config.yaml
num_hidden_layers: 20
hidden_size: 128
intermediate_size: 512
norm: "layernorm"
init_std_qkv: 0.0667
init_std_up: 0.0667
init_std_down: 0.00527
lr_mult_qkv: 0.4
decay_fraction: 0.705
decay_shape: "linear"
max_seq_len: 768
dataset: "wikipedia_en"
Each number is 500 + 50 x the weight over its row's rms, rounded and kept within 0 to 999. Layers, rows and columns count from 0. Numbers have three digits each. The size before them is the row's rms in percent of the matrix's.

# layer 5 MLP up, 512x128, rms 0.267, rows 463-511, columns 0-63
107:526444437548513468405472403454459460511594495502509417471506490526578536444505481590381481518481541519517510476523557459489507536490541496461525451454464489487578548530508440551381495408498514
103:541505448469509475573538433417534456533540464491425539529446470507429482434567454442568541427461456432503519559510458499528571498512515513544614537391569487505465581572450462444512372526500443
113:558504568532535479431496475519530474504471470421560464526536460477516448556532521504435576535469574563553496511366533535525464524518349493621484476472511498497349505545458543538435693523533461
100:470495507484508547527514563415556513518555465489504449475499506454510388544493501502466476491469520526520455516489534445462504552602332477514533535523481510401277430545467434474491560401513516
096:575627475506450506503348558457484502493493516552530529487515568493432545524480520535484565439520483509535562490404531498466501511494465482549535498450561524608498545491490502515334521515432499
100:533473488444508480596470483468520555463525510504484511476504486494542503482512491463441554535526502458457470512488527701475475448632509447488468353502502470515487525452409499517534461540472534
095:507533481478486505588575440470539530581469472498506549548559525425489541508525465428336498395537498556513437595436569481552475492485484460534463481452541456422506418460467475474509557527497401
097:483561538495410485438552489398443505534515555480451476548542597502451491463538541483415489548487561488496375553573522493490446537491568457526440564549499414492467492494399507413564570386428481
094:478507545450438510493458485500536524513628504475540369626523440448561522549442450517491471485491529520565481565543540473524434505497415503488431511537595514416462581487485500548548520591517537
083:469475667509538530543530553503516443420479495528418444533439523550570499565542495480586459480495491538482536573443440524544454465552556423500533404527548465495506502549452559529533495601469609
116:533493543532477494417552437493459440522515451527482480504373535484498548433559464552419487442446435523507530492534384546459455450521541525491503518549503499463470506496485501593564414594436542
118:467552523561500517470523502528527554539504518444538513498579530539502495545466482494482491437465524513456482516471473615506501503528482454540472538482521381520533517426421481422477459447579644
098:509458498494540479501573419511573544500516499520465466538470407478502428462514423487421529453489492435483448544457473522465510434492513465430522514473469447595451500428570505489483493477546544
103:502501512490477568486491489364428522459566500518451564484450415477497446509469587447505450470520661500481501544481436496582587625500505474458498506579541554533515374572524488516455517440524543
107:446487494462506492475472442577490481550514515513518424465558559507497549512570524573509519519523559560385496480509487515540436591589417462503479431501543638527504580483412431459465485561480450
103:604488454527568492465523509499460498461522351414423471425481568475493477417595408545526567538475486572562556539522477491461526509460552491476484510519477577520533526394463520547470548501585527
087:588452465537496506509595412541500467542452464492436508527489494509469475501393535503529393570545548478517455493698456519519433456511491514524480518542504467498540506503497519505490527462525485
098:487534436433481537551503439574567568450528504474524536572574469527542448494509455459417526495453521531442471544471402631510537521615482601515498492472489531558387550466484475485557497462527356
090:549433525516429465474391538464522532520515509499541506607463574446438501508554430548548569427510428642467477533579442491483551494523442515519448514507492497391565506486509497524522544587494608
087:556635552541516524489442444474503515488537566444466482419570510554479502539468463444517477433510537457506435567475528446540502549494537439429508454526504564580568491398431498560480506483455467
097:524410490451484493421436538542520480464526538464482490513611434504452410570442512532517431512556565480499488473583406500449501447470484423505472499608499415599534573417464550403478535547490503
081:564509498539551543546538555508489524459421519486516478627541503547513519594559470454525493558498584482463350448469421580513557539474448503448482468517457479577522507451500396446383551502554554
089:464468495545503475568476495492485572530530530519515468549469509500495506463492512482399664536454438546557492541520561481482500472538531548502479522472471430470469530444480471469559482482552426
090:440464525471514537446496511482470552498651521522465503518606492451436566582546395451523456399470500528524493531434496585522530494505506622526599417462537480547468505563550510587544494485497475
089:468455455539516495413484508467560446472495481491515468471473445587666480496542524590581594619538488487458499456482481435569466526567495551511480493499540603528503488533391545522511459542463590
101:462483486663522464575467572464474570452456568481504554529467559454476535548508513496462502506550493500444482499473541497487425550443471481442458511410423407507464481521498520424449495522449516
106:472525636611588470470503498482467537472500557481550428432469487521508540527484535561549492533435485562529441512509444485537474542548501472457433535489399505497523599530504489569522591406497468
071:388411527501434552469543452489432460532532354476507464503538562508398559494588506488550528452512505665453474513468486459559464574519534557462584508517557540496442461450538569509455522475543516
098:397564539530494527535515589476485467540514502474541497567364457559478463466464494505546567576476527469482434541558535520506508536496480420472534470465444505560474423467575412448460552466482488
131:524473550599456562507514558470486536500496458442520537509487491508507515442542505434549469501521470629526467458608458474402538451484530493489525483509452449457522490539420536517493489465438546
088:562489473492450478502506431464446458552446420529540509469555453484413564502525382500524456461478465570407529504524504680541455495528499491504486506530486571488510525464459559509571531503555474
099:441590527535586519499542538446525461493530485575477512525506471489510503518529510607455513547483525514493500524451422423479514502470529532484508458481491512396470444501508506468449588501436543
094:446512409517545485468468449525447497488571483522468445471551438441473423506537491486581525500431592466555617497483453516454543471474461470566535485482520592597526593567534475497433527543507420
076:417502472465462504515523503464469539527574432495438489575548455489514498554575484494572573537536433434585567572558595447466457556432471486511532507479462511354479485510587571474443528361476612
093:549434585427457527563589568512479453418579609494513493574572428584479568470490516479468498440501524506546505577455470536467528542477485504506477509440612441604578451421469604435509500474438441
108:554554503516502460367517512544471518422549452623489474531601447472500397551510521549476576424518463491504511474480591559514546474452459448462454586545544534488506477496522505473469469503550573
088:463628501510472499579454520560533526556525471493537522535544541495452559473450456479436545523547513519443487508439512456448553484480427466572341469592559513548476471530535446491429449486450522
104:520579519554453443471467450473520420526447525524484521494504530516452420550422505467488488526448547554591538547442466505532534559537458473488425484515522602551488452512495474556524555447460487
116:490517465528510451502396539478540451383566535520509508544510579512473439470528438491453565492512513439438460457492535440540578518586521484498564505495396508553507449363554518507572529417488449
085:484586546437499530464477503511488460525510476485411442528468478512490513465378466495529463519505648402537557492402469488593522542443450479517510437515429550498528551506424531517529552510348506
109:518515497406478526451518459576481529584436507488541588508507513359424511587537520532617537432467499513474494514483502555434448588466481586518494509420505514582521528509460581479535441403546507
107:591530509450517505469580538468552485520470508499465452535600486455499502431488491486547595456377481527490435577517431478484411481499508476452423523398583438466535357532480585478569513542499434
119:488483528543559477535466492515514425481514402513505510497566466497481470514459510522552563510556523499484523553429407475426569567574496605429509524474489589508478527429482512537474505517533502
090:479453465520470532439527459551616602508565555468557367544558455543530441499553428566573597524466490437538479500513525514492568491474462605448565536438468393506458520543443463556504529371491470
093:546454520454570413515461592540449471482563555566505503545642421485402447440451524450532581430531569530483469502549541453500516540496467506476436534433362480514439536555480558504520450519530647
099:485442482573508619374461508561480427571485512521489475483535420468450492463533470559515539479503541524453550473508473432513548575561519547524453522536550445607535450482493480486428493492523494
094:526584430626543501534572451571361485492527482540489561484524574508530552443589536531514474439500476480477447548496400616491522573554471500427529494551484506483533501521569458513483486488542529
097:508404440505545482482444440510585451473485487468499488552483426522616539547412485554491540468530572497453480562627553475499508463519520497504449566494488449441545483502502525532495505536395474
114:538496433437456526604436510582515517477445587509627511521464516529440478482433509537440513497503489485528502499485501547527550554550518502438583530394428451538486587455487512544524493488404486